config.yaml
num_hidden_layers: 15
hidden_size: 512
num_attention_heads: 8
num_key_value_heads: 2
head_dim: 64
intermediate_size: 2048
vocab_size: 10011
hidden_act: "squared_relu"
norm: "layernorm"
norm_place: "pre"
norm_eps: 1e-05
positions: "learned"
qk_norm: false
attn_scale: 0.125
bias: "none"
tie_word_embeddings: true
parallel_block: false
extras: ["capped logits"]
init: "normal"
init_std_qkv: 0.0251
init_std_o: 0.00458
init_std_up: 0.0251
init_std_down: 0.00229
optimizer: "soap_variant"
learning_rate: 0.00507
beta1: 0.95
beta2: 0.95
weight_decay: 0.0
lr_head: 0.012
max_grad_norm: 1.0
warmup_steps: 200
schedule: "wsd"
decay_fraction: 1.0
decay_shape: "linear"
final_lr_fraction: 0.0
batch_tokens: 262144
max_seq_len: 2048
doc_mask: false
train_tokens: 960500000
max_steps: 3665
dataset: "wikipedia_en"
Each number is 128 + 32 x the weight over its row's rms, rounded and kept within 0 to 255. Layers, rows and columns count from 0. Numbers have three digits each. The size before them is the row's rms in percent of the matrix's.

# down: layer 8 MLP down (transposed), 2048x512, rms 0.151, rows 1620-1719, columns 448-511
# up: layer 8 MLP up, 2048x512, rms 0.154, rows 1621-1720, columns 448-511
down1620 101:057133100161130147091159066153126160136084142100166142098158122113161122134142157113121087111158135069134087125143130171102128096127124086189076168068142110107105078118123198127131116196175107
up1621 092:130176141119125103101097164087178136149100069165109109118170138148101129096049160186108103047147136072143099157105129119133160048138166108181106127170112100163154127136126165073154171127133138
down1621 097:166084135132194119136143141120128098079115145147175088122143168171141118130148181128128077135157105098086159175111148108128146089098065111119139099133163070100143095084155115092097108068114111
up1622 081:125157079090098173103165122126143147103110119117167179084105117103133121099145161100112138105109103098100177147148084137100074079140138160099114148186107102129138057131105129104138067082064166
down1622 085:100093092127154123219126162092106078154167097103114145146110139124143133157138108087126138179108156121124145108144129119100127111114127164090095086117118165102129158141101142180105149144130157
up1623 094:146144119091177191137194083111140173175156074200092155158103137094168117157093187102115116190140164135110159167091120164112105130104097155138160140152146077116090129111054142114113189100091137
down1623 101:099205176146138172131141096081116164088155127138131179193128100108136112150163181143116122097120120145094111183068172132176136087142096128110105153123116098065098154078131142086152120136064113
up1624 106:106110148159119140148107172147168100103126108117053108087124165105127073082145118166126176067112155091095132160143127140175068158140085084096193137117179147107164161158126116148062147082141138
down1624 108:121124108135103156164141141149141142075138125078136106052147141108127071102122120105064165069150143164145152113077118119138141139143127081126126061127110138185157130163090106094105141149114114
up1625 097:130065116173144113141104086223148150119124126074187120107122148125048109153075138153137121126101104119148174141105099175095153070144154133110107107104074133161077127108141135165106096166106067
down1625 104:100064124112094092120113089097123203152160097176116075120131128138116133112120114119052164127146140166105108140106111154095150157130149135099177130187106094143164153150072121120151102167135118
up1626 090:126122165122169108048166113105115081061104094157118110155184108132115124149157129104134116134183167140153147143138088100113069097134137166146099120187146142120112136104097148083126131113100169
down1626 096:121105110120171126099152146129120153165112148123187095113113087146081042090140102139114135172132144210100043158111156157158126118153118155104145157115101117097182112091170163093102113122103144
up1627 102:166116060130157142119130153145099159150136116143116152118157149087132131142099145102148145093115135139175062087069137152106082180068142099146227088114192116100163112156113150095164103194067150
down1627 100:099152108150114123146078158111117135108137073091143120169113195039161065111176098159105119178121125113218123121110169131130112150154107071155095197114173075115128149102128197134185086152134162
up1628 105:115060125181153163101172185176127150112118181123120092065122132143138150161134121158162159114121146083105079130156191135148201115147144151098124129170152080138156131134143134120119097126164125
down1628 087:119146089122109112090109125131151106143123137129136109125151077076139190091103149142076120118153094172186165166176102142097146138130160117080112154114113191138155100133196097149134086188082123
up1629 090:163078109193198121079131115133157121142109101095110124148101114154139146134127187112143168139128188144132073093130163162056101100091108126155093138182154093143139095148150098175160148061096149
down1629 103:137124150115156136140120155155112138148034167133173082143118094128074099161165193116131130121098107103174122107129161144123153123184096170097105177101127082132136078095163147174098116151130168
up1630 104:142136132105145142065167120119096098160130145089136114138125123150162174120153122092127208073084134108150165148165086141062135114114119109150138190136081108135109112116135118119130098090185096
down1630 103:112122161064114131114079134163172108139120142151157078150107138149123145101156134081169133081101058121128093115129065113158072098095214140128158171083108169105128132088090134189139127070118128
up1631 089:153090116181107110127093093131135141133085145142112129110115141154154108098142129092131115180159164136089124106125100141195114137128160109109125093111094101101151084113119152102134061203101165
down1631 097:104111137143067125112126156116147141141120127161113129120145122117180199133130178105180113095100077113154154039125094127159133116083182137152134067149068073125145116130110088165136076140070135
up1632 102:136113190167157146106128087188109095159106137150122089144151192111118085095144102122100174102221124147046166107065140157120137182094156113116062142145142139073085138121122129123157115089159099
down1632 101:083147110119136098140120133180135143124118117131137119133147142164117183149131186131090099075145103061156139148156163192159118138136099103067141184164113140117164108113067113131199101159116160
up1633 106:153142065146172151164192121145174118101122109199136143122176132115153125127059096121192105133085148156134113095154101110160169114140167152084156122203100185105107116114114190137103095102117145
down1633 095:141094075128140117170158132093132156112105110098115140156117127143051209126107185168099121130127104137148114179102144174182157150192137070088114126085123144150122140113114150132135160113127158
up1634 114:148101147132106127151154125177106173123118111171135144159128157167089159115158154180067183200070158112105130096070121134133154045146141141153131086130141152151122117145052116085103179103109150
down1634 105:138097081140152112128111145100114135078151092142097096171147155136093107131091084172126149143129156141176092107117125156119147181095109071143062096106111081141106125068133093135169130104093131
up1635 101:100110129082104153113166121173097135151098141082117130127096177043162123116158149152117072113135170135128151172102149166136138198131140131163191144120112111122101172137106146171178154134080147
down1635 101:108141159139132114170096106137123077125050153096094148067125086138143057168076121162138108095190114176074162081117118093093103133136084100175134088123172131205099160158113079080125130097108105
up1636 115:169170180122119114197197060074050087129134125107120088087099086170126129150145138163123187185146103122067137155130121102132074139099169160107072172157171064118201141129128120149167114122145133
down1636 095:167114139092106170106116139110162091135149118089156121132110125202076135079168090154139062099095128166128129097119104145153105131126188105115092108088144224112099160104154100103132066143108084
up1637 089:126137161098090145117142198135164094125162108121084097131108121126150179119176137086075135121167126081065124142108082122137132168162149171126075147155166115145136141142138148153168128089110139
down1637 092:142158132138195156130119089213077118161139093069140114119112134146110153131158164094155157120152105125156115089159130142125101110143143141159100093152186140161074180133133106133122158137184095
up1638 098:097140109142139100143140128127155097080133146116117197160057066109183124114192107097123120148115146144071105101152138132108158110136119091124127146085138130160108078101161176149135047075100083
down1638 097:149118132110096123098110077154142120134141139117213229153138114095113092164144089149135110192176107053184162096119124131139092097148120082116153152113118186130156118107145088144118143151066135
up1639 103:126078132097175100135111139151097141087130121134105137153164124173162126062144079170122154152102183122101126114059083069054136147126080052112166144053131129092088127124133133135158157078133185
down1639 110:101118153145067155140115090072107103179091147147187158149085163116099128103114129146115127163092104112101078093132069113079141079118121132135167102148096151150158154090159143080093136146134100
up1640 102:172109125147104142125100088085097123148147199116128106160108150129130142086080102114172115148131188104083149165107078099118076099151107081190132124129069132093090113144124176137130125145169131
down1640 093:089173129118128123158097128083161159122139077127116071094127091164084158144073093140125119078106098174155122129127153120127109124146103067081147051156138200124189158155164160138103114129118105
up1641 111:164157153181140063109087175134150168137153123119145096128168124049157136163069111087131102153163104059137144097156140114116161147135106141182112133094048129187131170151099196161147100055181118
down1641 112:185179096161174129113178106190100150128197187120105158152135095134132138084120111146118123136153139155123054164104133161105101139137158138157148078101083098161090133068139064161167141118130122
up1642 086:101126137147090159136105163140162198102175122098163126146158124113103095092109136138145147129145130111160067098153131117136117137113141199176173139123053092104110103126126126147142131081165143
down1642 082:136134130079165160184116150151116135109094101143147125136139156142172126158068084096127106123082133168117165188133184158072170086143135166166124134081126089089097146124091170148119085115128109
up1643 086:125130129150175173140097139117140145092129114075116094143151105070129101088150094194076141174156128108127114105143096145120145086117079146134129112060120147095091083048137132144110107125116094
down1643 093:100080150121125060114174169062120114116121183170083117137170111188134159128127134087102112121097184125120140121114134134123110164092088084171123105090143120128106103126137115142127098154058083
up1644 104:110116079098136175135117144115182125130167212111101209167136095138199134115142164138134098092097148137112142093100107123110130082097163152186089156090153107146101175164179144159109071124130160
down1644 108:166118103094147140106102132167128097180090103098111093148143150062140131166148124115111150107079153161169134117119156119181142156117132161121154099162097154155170124171139103117163161133158112
up1645 109:127114159144189063154155126193126103151078148126143137182148131133143206113171088091109062124133190149151129113167090097117118163098080149094135127213089136183151141134071144137148122083137179
down1645 109:138164128111116137121118155144134122156206098192121119085099141126134116113139117143139111106104105124148144140156168127145144102091128130175167216069110161174097122139115126150144124110076131
up1646 093:092139133108170178060147116150104159133167121138113109122157132138171132155093115097140137098115155156195168195219120108167121142133158135128135118118145087131104134156168141094109053080140069
down1646 100:082140090163053185135119137104081138101132076142140127140079108115126167145164150141194111087115096127166062098146059117181146143125135136174151146118151101117131097090127134120147165147120120
up1647 100:153071115069147166121138067107141169144161146154101185139135167097124130107158143186084138149124148084132106107171133130182115141128121142176105104094165133089117120087194164133158178077174132
down1647 105:080148099127133100104068155108119136148052162192124140156109127051086173136095144169117147130051120081140089093108146110174063136193206152142068092125085131044143075117077108124067124190149106
up1648 098:182088146105106134126120115146186124117171111190134138184091117115099138097123135063095113143094129169136123150155145165120102147141129141141120142136204136130184112058192132066126146135121094
down1648 100:121152184147129218134182131166099141109149088110080137132177200122113149162115124158130137154122193115086152150088153092085078150104119094170108072112131107092149161080115192083128114144129112
up1649 095:140089194146159162131164149153135074165147112150127104117085128119162170072098164160094106079099131140117163140143080102166125079148164079131122073166103124131122133144153155174187155131096195
down1649 094:167135143193118135129105125075125156130126133049119093096117119210139141133135140125085182155092058110111131114117139171123144198089137148080154098106056173160123172124121101170126115101104145
up1650 093:120171047172133107149102116183118137091085155127130126146151108139115147090122124123147117129068171127137079149139130142184134128110115192156077137136184156097116162109091156126069103145079173
down1650 099:116124120178103136112065125145066072109147131148078151130072106139106122169168139142131133110142107142112108125119119120153102155043196039167102142100138092108122133091146102102151148177065135
up1651 091:161121189105170141068157200077146167068169132133191178116084127164167131065076144124171121138075113115124088123152133177132111157114123094174198232051132090122140066168127125125172172075068227
down1651 097:143129129138066146101120147132163125102098151125132181084072149146163105077135148121134135161133156125111122066163142140165105139127103159126150207090169125141155135151113116092126153105138136
up1652 092:145112147068134125087093086169147130091100109088137122143088110147136172091138110097165147111164171110098150102133111177089103168123160119099161141136162174158140069124218109090151096122193091
down1652 093:144141142083121162125159120137181139166190110093129118059082110093092112127112101154096107155089179186136113135123161118137155097158111107165136121085137169101142082041102132184109079102115099
up1653 105:059137129132107100137150165051186179138138131117122073109145100084122103122071100183129130149112131112170169147090151143177083203094199153144065123174158110204121088178140095145096180080096079
down1653 100:095108063095137136184223158088109142124130081052184123127147104119092098159128091164140115107095136159135168120135118140101142143176125156130121094142148126159142105145148045097138154104122083
up1654 095:131154161138089129146122141162123102148102137090083186146084157127157096110191098167126091129052169123112169100127100176024065152114169121160150183125146085130097109081147147131172109170094122
down1654 094:135136154111114112100105128107154172131110080149132120149058096122100117139123146093109145167103113186161127165181125141141129142150095178144102121094146152115183084100134173140096150125095122
up1655 097:111123102105138118071127148123133143129137080164108171145070114141147110097130082136145128151108156124161095167169148125067141099166143103128106105092111118121121112062146152112197089141139112
down1655 106:132099111110102039098085111118135169173124096190102199074137123140151173197111093124137106154098110141146089115147083114134170089109124161150133126137075150108085152092114100098123141116153128
up1656 103:072060144143123064130120075095090161162096158146132113193117188097116118134125131161155095170145160128165140064130128125174112189130108127158171074112117130136141106167114145166148137105119096
down1656 084:116121081159113163179119152186127089128088168139174127233111104117127122126099090146112103151105092150150088147038110078094144144096112169127152103144161132092173185122103118103088129127181097
up1657 097:108132158117160158075146122146130081147130118111120075102204097116104119169088131159085198162074115115166133127205157119138098137181152122157106151107106115130149137131127125154141132171128152
down1657 099:140125120061122176175114161074162100154116136200121168136156147133090152105160158108117100111133131106172105157128083113141066097142142086104139134093198128114139138114128133107161058114097125
up1658 092:141165156120133093123110116105176134104136107115190139142163087127149179117158123117176115083147164170153146069131182117098172134086109113136147113043115156151137130128186143153075112126054131
down1658 096:180113132180128124114111119167116119065121085117137116116107118074144118181134140131168152137071174095124120057130139085112167150125153117147127082100193159167114104177104149146138181094095114
up1659 097:101100099173129118142166178093140152103101155176153089164075102119100123125120128090159195139157153119084146121156014089152159142068080117115123106117085143116103140097143151175147188096152173
down1659 100:153073092120177174151154100096143159162143102216169134119143106101147130200078138107136118148127084108104173111170097128096108160120068142113131103172170116133142149098116137151119138163099200
up1660 106:181137144168132180154106125096110116150135119204105145160111123127125115094150152125096171125183163098145118128142152156141140120159062147198095160137103095107163153098183179110133095097149104
down1660 104:118133105126074137158119186124142090097157110081089127193129172165091121149134064148101163105113163129119208074134143074076107158114143066208122172076159150167069157154085132129126121160153148
up1661 095:124192171082136184140122150113055154158160153113192140128125115075137088151100169123158161096144136182159127128147120129133204158104118089181127161150159135151102161183137127139151150103124166
down1661 101:105131156134130140155103115180134166216133147132127124140100135146178132097111200138137171124129179089161109134139129144183074143152077150175085108146109155163087146114090122136095147137157085
up1662 102:104167145132157158155083130195150092156059159096178108172140092144140184105220136125158126129156089093144116188156131153155151102132124141114186104087069139149127193113110139079096151117110117
down1662 103:084162109074129104070126150141129168151123103121068086099159120108168119126098105159176161141045118092147132169130124134117143122124146175148090143149171161114158156098143130096193157159166060
up1663 095:140092201172141099110190165163133138096098076047082104130126148146160119111121098085085155109098080179124177172098151145110129109152146126117155187186138149103120130151118116141119092177116128
down1663 100:143114141138153175129138071113127106122163106099143129134119122182065088166085128138099141134129111109130134083068141122106061176168147109137090123124133152147110087059112115093123184133096223
up1664 103:077090165162095111126148127139043139086100101176099155048169091126077120133091094106130148197111118153085146164093067154091149161113122137159181168118115089204074132145169128162195149108116146
down1664 100:118125112121130138087184182117088139092114095165100096107129150117123090171150098128099102091119119173140164098178085138120108114140100126152191132099155137113154117141161135138111139117095117
up1665 091:096163117129101155094122068131187129124147146181088051098130107111139109088127124142185120118105134064202161138150161143099158133144142160131089129084135175169122170123128124129158124113156173
down1665 098:139154143144168141150171195158126117128172134128134108126171127161153153059112148113157087110124092139120115157152109151118104139136096158128097138134148076110107101167130074085063128159098131
up1666 095:111130112173142155119111127154108136144137138085103042107177125121119131060129151143122122157168081146091141163099086113117092138116119118114090135122115146149112175101171086190156084123240115
down1666 098:107113076172149170073158175156095125123098120118077124138140068116163089130120114150096160128164125111114123109088097170101145111160105155117085089121127109113072083142171077149121132083143113
up1667 106:086108136099097135113142123146154098106091112180081129134175170131152080103143107115100101120135162139081112131125126111220131114094058120134064179101132194127151054123117173154089133115102130
down1667 110:081104108121092129062144149145134097042148076135108131130106136071066142124153150169203092129105077068111120162141131104119160101092098120141105094116105148142050144106071131127137106104140128
up1668 101:080032198084125113105164075080126174181158156132143091110174174164151113149101122118111159091198080066158177130052129103178132116107159148134122087075115144212068175205111160110153169117104140
down1668 101:129132068094132154099106127183145149143140141127156077124161126185133176194137064137132170095141177154096150148140170150139145107111131131150161146100083139186138187160131164163123091095170119
up1669 098:148082100161143055152127154143186164125119171179109107087121090125116110114074069201102119125129124100138163096093139148105070138055184180119111109147154090139160142142127154117116176137091141
down1669 097:069134122089163160116128142148134120143118098136123136142054100152136106114153103128113152094141071075100108112141150172192087140123106119217140165117097109144184111101124054101126160130068110
up1670 106:191115147119142126115120107136200085108146159155129115159136108127115106122094158069095099118178121113094115104108188148078094096106106096133094156091054083194123133124162113150137137143098166
down1670 084:168075078136136091053149130182142107132119115149145065130125115174122159163133139144127124162137142107128106062119186111043141126154164164114115117159133143093113158144124153118151127101118162
up1671 098:140132143118132096182102126142142142139078133119121091128121130125151173135125169184094129130169125153214135120146127119141102091081156153193074137102141141135171145060120176108178131146081137
down1671 105:128119174094157186145125114103075087107144128129161107118156141122092120077165169175188099131192093098106124191091082123130158148132096133176120126104147126107098120173169160124151124146109093
up1672 111:111136116157109116145133114144130136136162146158099118144142172125132125141101124129143123145122083132141121141105133126120148145154152142204114163076108098063162110115093129195104078129142145
down1672 103:105107119160078020138165111117198124122174153124140111190123154153155109123195117173085104143064120128130161168099099176131115130137093116085104140171138162168189148139134105105120143177114127
up1673 118:093162161177136162158074093163178141124099139125044146149120110151140099082121129094182121124064163172152071186116095159168133130115157092144139078118104152087092147110139150119100140145136095
down1673 108:114170133154115164178088069054166155135092100144143111099121169090123151146147122124164138102120090139165192103117106099134096135092101083089136150076094122091146182150139087122079238179101099
up1674 090:140121206137183085160150130181071134111060137125090155112144127122096148111109121125092139122159143143178153133103181101135134114052127123100137092135114113139123163100072139084138103062098099
down1674 101:134052146092128114105127073159101102117067102152160147141058141118095138158091129098063118120144121159211142123167091103126165118156164112108129086136165109178166109111166128134106151202170159
up1675 100:166136155146064118158153097146181098114144155195145163089100060137163119125084085152176153151149162083150135100066128117086102121182139109141127163052153153107125155102120147188102105119122131
down1675 098:078093112146072209087137138101153180082142097170103115162128108098117138149115101154072130096108129097100090130151076094165102137148129156151098186165132081092101114126099146155119134079088032
up1676 103:123130175119084095100109121150180132071108169150157103157136136129199172166106160129155123089169124079154144119110128114151035102143173071135151118124153086107172142098163137141138222100135130
down1676 101:106178161119163157131089100149123174099115078124146080156149121111118138050172102130143149151154116109109080125173129101145149152125191105144151098152093176100119146142133145138111137106137116
up1677 100:124092117143150090107103086065100085169138115138107120124177141086127120121069124121128131144122102152143155178091165134132149086150103082112152085111123129112107149139127100130110129121096074
down1677 094:160093176124102103168188176084145115104134076124106147111121103119115104204095138163103191154115144075122147111136155181111160190173107053087132096108034174074177127165122139080124156139145105
up1678 098:067171114090144125169113109113157118160130147155108107061158077157144164148167072153085124146114124097107135154130151114144143097119109167147170149133146153132101128102089097134138151131081146
down1678 098:080165149120138112147149100167098082084115122151139124136105107167084111121157092135108141146184106089124122151105147106146203148190123174056160111149124073128173133082091123113060149126156138
up1679 081:090064153095065133142118143169106136083104136058133097096200059056147089050096154126091166097123132148138114107161107166121071117117093127123160065150106139115127189113176098144158137153105141
down1679 093:112126189086172079134148124119133095048164140157074124140162128142115115131169155144087152113125086094125140138122131146149107132138076111150182175071136173113193124070110087099142110115132068
up1680 105:159140097119200108094146161120105117095113103168115128096124095146161075162152106125080158072141160111113143144061163185174115135094089093107136119166157185086133103129140117122150091077123107
down1680 102:085114181119143160145055116109119120173082093123185075129107146107096155142134134145113141116168075085144149147170147151165121140147087137140176161133115148140080145100127126160166115148097153
up1681 087:172189132122141090116133163113094102126134139087082074140172091156165166086135141147104213101114089073122144076155088144130094120117103164131125121124148127125110080125104133084138134134135148
down1681 095:111134077129129117171152132140206121104163102190098130115151122178195146176113136158117138108071081064119109113111096146133122125136102086166138083086160104174091166106181134168107105124147154
up1682 084:115123154082142125149123092096116157124160042132120140164143109044106139144095141157079091087097143162153085167147166125116130129126161146138151152139185162144092103049102069073103156109186161
down1682 094:117077090058197144127138120145090176133095101118112134133101121150158130167100096108140113123180139088131197060115124105147098123130152156078111123133137158137111113151144145124139154183076123
up1683 108:136125129129121154099120143169154142089159149108118134066139050136146132183155136131054127055178039054160163146087094127148139138161078117141109104120149075152118110145129145114055127148098173
down1683 103:135104114103113199172104176120165074041107144161144125115110173120138079130140103177140136117143077124157152158135185104127131098104125113120109127145153137121110102076106176100100167107114128
up1684 087:142090140160123119121161177104143156196108117093168203152128097109106112125078176122141125134167090071130133118197116107112163085194144139104086127169100142040140177082128118172146132123085110
down1684 095:167157074179203082109125149122097123110099129099107114094093114145150130111171086127150197139163098137089136046079136110152087073125189114160113140138105163180061151165118130135141166053127164
up1685 098:102122123132135154151164119125148185135134127124117156155152109172078147142156137150133143095120164101082093140108030136109159076176110155105106132118116156175118152127147104198072079146118138
down1685 098:134131116095144127096071099131153127123154127147160064173117162209155074111166034128124092085117106133131120111130159157103194144102166113120118117140137081093117099120127133221185134117125174
up1686 102:164078126119133144133112132182147083144062084133114127049119161124155169117139154198129157075124140116136120106143143141109119110101156101083165097152091095110192125135124140152137172130132130
down1686 103:182104155124134100102147115107129109172126163099169198123193117110039142182131069154190127150139103156093110193152155113090123099153147139148150133177093133107136117093143111093155112177136123
up1687 106:167151068144114099119116147197143136153133145189127139103117115151157121118110111112121076081099095111083123104153150144132128041137136116133148092175113129136167161053150146136122121104087113
down1687 110:115128146152125135107120164161127149142164104153062141110113178099141154143117100165103113090145173116083101087141107155093179158032109130151122115125154142170113081117135116096151110144149174
up1688 096:156113168125153094104171140117148149159091160158148100174155084135128112120098132194100171170173139146114122139151097083138138118147128114170087102148160150111108133055123165120162138207116157
down1688 095:126158087142154121102192116095106157171122097137080123155121086126117132046113173070142081109097162078125159169150102105055124148171103129109114118117119195083134142152144107108117080132102103
up1689 096:152156099143096106126127195129161116121124159132102163152200110130146142161140125160133133159156154161141124155165153167125147182135087136098178123078118106094113116118168126108133126083109149
down1689 094:179107095161146090158126113068107096133135133079117074120130062107083173032113141079151135095083144104103100103125175100135130099144156109149179111105176121122169177136156096141207160059104186
up1690 101:130120102109128140129155088175123114137134181142083145127120137190127149166072107143161132170125151093149107112132113199121126123120140145183181122114119197185104054089163117164119113044098103
down1690 095:101136040167127083142087092094200139157149096091092098165068154114117109176098170096106144139119094095123166102188141076178111159135136130127130149088098130177156069098096110124125178124127186
up1691 110:170117148155134093157121145109115149148104117070154071107073159065172071076105124137095088129080154116146113071140171102103136161157159156161172104107122116138102121134128183156154102134123148
down1691 111:115133117145175119156109152157148148191164091100125119066169177139137059147107195158181102116090155110147136077118152181138098177136125122118100134113148150117136136095221079188158131133071162
up1692 104:087085172060140132149089093158161133154063152194154113105138145131138162138154158106061163078128111128142108123124119081123110057136166133135100152164129140152129190163113169116122153128118145
down1692 108:109101142181180151048148097157152108161074161176015207183076163178146158122132184095134136115072114082095159171120114128113136151192144116164127153131175148125106136052107110107124158149104143
up1693 095:150146094136085182167072119088205101158106132111111167124147101187131142154148084157151148100092128146111123124148148165104165117126131112097148123126116063169057120124102162160127121156107152
down1693 099:111143150133123141126163161121142103175156086137146122114122092084114110088108100090133118144123127113098125102187166173163118139169135162153169158088120137098144116097113164146146181136184181
up1694 098:100121157104162165156150176115177138146138116117152161106120134106108118077141094131115141114124184173143135143107085145097128138117120157131109161066108135169092135132133161109132124153123182
down1694 102:109133088124162123124167127137114122167075103078150132133126133113179116102129141165059100135144140145151096131196132034117114146163105119115158120147158144095111122107131155144146066129143187
up1695 109:101142143153116081186214104103115202145125062106091142088101087128145122126069123179141145110154123099095156148095129137135106146172094090087090114107118168158134156164141121159140103095096120
down1695 083:094155106154086127137121102145179161089116139120133111140093126150132081163132173114189079167137113187139094198134116112066135141140135190090155100120183128093119129103159174119111144115124087
up1696 093:139118145113139134146065136156092115164107116157100137196136142193154144058128161186166108127120104083164104088103048128062064087070131154170108145088101078128136115135108141109144115161058150
down1696 098:182183134157190110113052178081155110092111143151147107135105139063091117127164151193150216134127154164131092145140082106205137221149113103156170127117073121139119150143097141126167167119076088
up1697 093:115069164111073145124100161143106149121182161107111178085120104192142193056091119117132112096098168111071101111099115149156151147142058161248161134115158134109128123102100123125077131104108117
down1697 097:077103177094163115130086185078109105153128083103139170128079066166152131133082097131122093138169183179134141145094093149097115128157145141132146145113148153124102122092161140092145155138103131
up1698 102:085128117152125114124081118126159198148154136113149155137122144085122186097135125093129085095128126102044117090166058084108122125146108134175131133196082116130177148096119135106145158156178158
down1698 101:073104119124120110117146112092164160139085104118127077163040161167178128172158164157105163084167139181100190134118116160122136162109146185173151126141157135127120125107109127111090160109112132
up1699 094:151091170045124104164144116159150139152125122097122149119121119141159122135055144112119164124130121164167068110124148196090084124068088140129155134099206117115150056130143164115096079127124136
down1699 099:114137142156127097087082120043147044141130105145144101135121127137153163129112140149128173133137137115143129131130088087111112138139132052135065153115153158002137101153140179154175124081141099
up1700 104:130083097109068185123165119116113149168100121085167096095156073137098067129179125150125145154115162100090121121134099164105106061128133133131111100074186112115063127130097121056181165137127090
down1700 101:146116101095226159125103087108111086111143129121103139169184151053109132118155107064122149113163129152127118103073164141095115131113148103089066166076168135142201124163160121133153086162093100
up1701 091:113164081110075087102091099146141111110145126128083118115117144094122147151067084136110158130140126035095142165130101153147068070092133140161148128105172170147100176149129135105121124192142140
down1701 094:132159140119128066143103108159161073167106094087123138153148124144094125144097125121039146121181104137137143111123148070108178146105125094122125102116187157129092078150093101152117149100122073
up1702 101:134094137202111081087098124110163150180084143141127079105151070197083146062111123127097115151177149146139169125137117173122155152084101099162181103132064165106192155122134113120135110138152190
down1702 095:088104120129145202187140167112055124112102129121128073077151077197052135096112136223163099146154137109122146135076166072128151141142073149135125122144156125066182126080105099124175136140065142
up1703 100:130143112120186065159118094129114126109069148135160170082120175152154155127156214106139122171147187153201157127166144184153112125129163119059109162152129094099088119140066085111101081183173128
down1703 099:104086190157193100097061078133207128090129117105088107115104124139093061101121138081116075103165120199073154158103172148145106101173105137115065147132100177094109110128104134133153119182108152
up1704 093:139153120112161157141133090129148153129162160136147117146116073076110133109138163125114115206119136128146141127124131140074147153139151120172134078130055183104178137106153163118119132184189139
down1704 099:110149127085100153085122106102097078130102073144146182111118169137135099103096115151105119101117118091130125093167182134130145127135144102160123201146166129112157108125148131153149084109118101
up1705 100:111122084140110178125100195098087071124167105126102138160161173088152131146171113197159081132185112135159145114117152121138099112158108169159095181200127074123108109178117129118080095103066143
down1705 098:133160141153128102098153043163132150134145127139131099177084097127168109143128170138140128091126124125138141124088133128132120137180148054104150143068146120147128096137035170130118118094103144
up1706 102:128114102226128141203105120120146098169130143085101121093165116111101154165099088145115114115082161115078151126208125081202138157160152099126101082127082136128063129070149116134160140148140097
down1706 095:138155148137089137119105140216090175127117178116107093128123109112155084074115118122122131129109134098139136174116128197127096151155148126148137131131154130149124146098081110139095081099190053
up1707 092:141098110127187147167107151122129116144133162191161139088106144150121132088112094132185138130068134139110094155112207155108111089166093184152097121126068095158098153111144133096109171123097160
down1707 097:155123094121095148108189126135138118133104117200175128096093134125170142147119155156102135097065119104126160156075095166079126121061171118177101105111202075137156110139107212119122183110113175
up1708 109:169172073165131183170153151196155036103150141130122154161155164135182142174124101121120103114195121191137109163152100091115087146115110111103169142113103085128114139142109123236104161130150152
down1708 106:139151062122105157183118104089077170131138163076095138075101147166140093127127146134137097140123146090171196117187142082139120116191103124085123138119112209093148098170114137111093098105105127
up1709 099:141098161158192168099211099157134149113122133116141106136069117114113113151104108159135139163121093148148104140134161151157120070105144150170100117128132083178210150110073165152115105116092139
down1709 096:075154156161152108115058154124144139093115124128142133084180151160148113140172097115145147091139157163101119159186114110125111087113116138107104118141157126132133124125145163090118090130124183
up1710 111:161098127119151142119165157156104089148112137180121124129179139157143162147102109141150169144172102098141116169136142095158140164130153126119144202091109130151100170137077122107128143142088143
down1710 100:112092147098131153104155106107102149165105111101136118191117128127161151131101109190155142179177103107145092128140200098076095131122154105152102087142091088086110146112092098178142123218098093
up1711 092:075091141189229116159117031171129154113172165164180149133192180119127151088084080175123136136128168128134124098135190156112114143156115172150094105144144177123111085136192184110143098155149137
down1711 092:144165156141097132147087150120159108155119122158114152130121138126180109147185142136185071121049083092141114161118151073132065073140136142082128143135171115130116153141137080140078158130119109
up1712 099:138111162128108096103140141098138086105154156115172119181140120139101144095101136116102164110136180117152116147102130078091100079177129097081077127136121149107138108100149132170073158073130102
down1712 101:161178174138146146127155110161106076122138073099075097096117108117080090124116127188137144110103157148193153145137121092086127111071065108043184115085093118161135143187125114140124112182147144
up1713 093:115122191140117145150087088128143131144120165079140113150105141112207138115078079103136110122116089127121072208119074137143136072123144079133124168117146076130132093070178178137118124133176111
down1713 096:114147125121150110144082137118121125135142116090101088136165195113133080104132165177138092136135145165158096066156102110065144104182089094064126129139075090218118088091158135116079157123209165
up1714 090:137111120134104083055059169094117144145147127137145092132151111129135127162202112134083149091123082094167085180089152202148123110126103132137118135151178103189106090095120184110103144064163103
down1714 097:179120090130108101180112116124095108052129151087107086172112133149137133160209159141145075082046143103143124138089144124099084168081160081073126161126199113180121102114112060076127161140117114
up1715 103:117117171161116160143137070114170152039135163092121133137126075141156143125074162175087124154098126189070098170122140127115150108131121060169173174117119128126090114139179157161137116080115132
down1715 100:095122095159138107135110143159177132130170125113121156108154101195138147183122123107159136113121158130134160121104147088094159154168163179191099138094111147155146118126138109078210123149143102
up1716 091:122122106163162111135100091151115183106200156151129069127195100138167142154162172198086135148166131142181107166140081113111136121151127133140144175124156114182167173147170123133107133124140084
down1716 091:127132104155087120073083095101098150072110150182122116097095117132128135151122120096121142120063095184172137123172060092111160127079126108151152077142184123139175143126115148167101146131115131
up1717 095:156103148114131156107071109201120142109118142159098166138070072183112107133160103084135117119198166108157161119086128068119092089123174135149130139096141101142055125102170088144141180140205135
down1717 106:139075089087117127103120127091164081130103149141113133086157160125140136094115175127185146126074163098139162145150155078123122153160172162141106178104107155175087136145160137056094072166139102
up1718 103:089072108093120152124120094088113086185113131151062118113140134144131056118126110129147183174155235160137173123153107151102154175124140106180176104154169134110085121117185143126112120165121168
down1718 104:121117119080179142107105128073148117112155153145096138201133166118084122085101136164167145115106121116151108112113136155161168132129173103111115141204160119086110104174091078137161082109138144
up1719 104:150052172149137157145168120168123109104148122119106105159096143201122148132144140144121207097106067140107138109096096133215174171173136106132174164135074192111178107163164111149138091119137123
down1719 100:154100131169089118129151083121111149109175119087171093187113108151121141158147111160068100150132140114146197123130079150120156140052091166196103149144096095078144169138166134172102148106152102
up1720 085:153137147137075098131183110168142099085127116099206095094092105126140174097091154172137093118118081127063128138093096154074145081047143115151107111172096140088137175154100138141132122083154080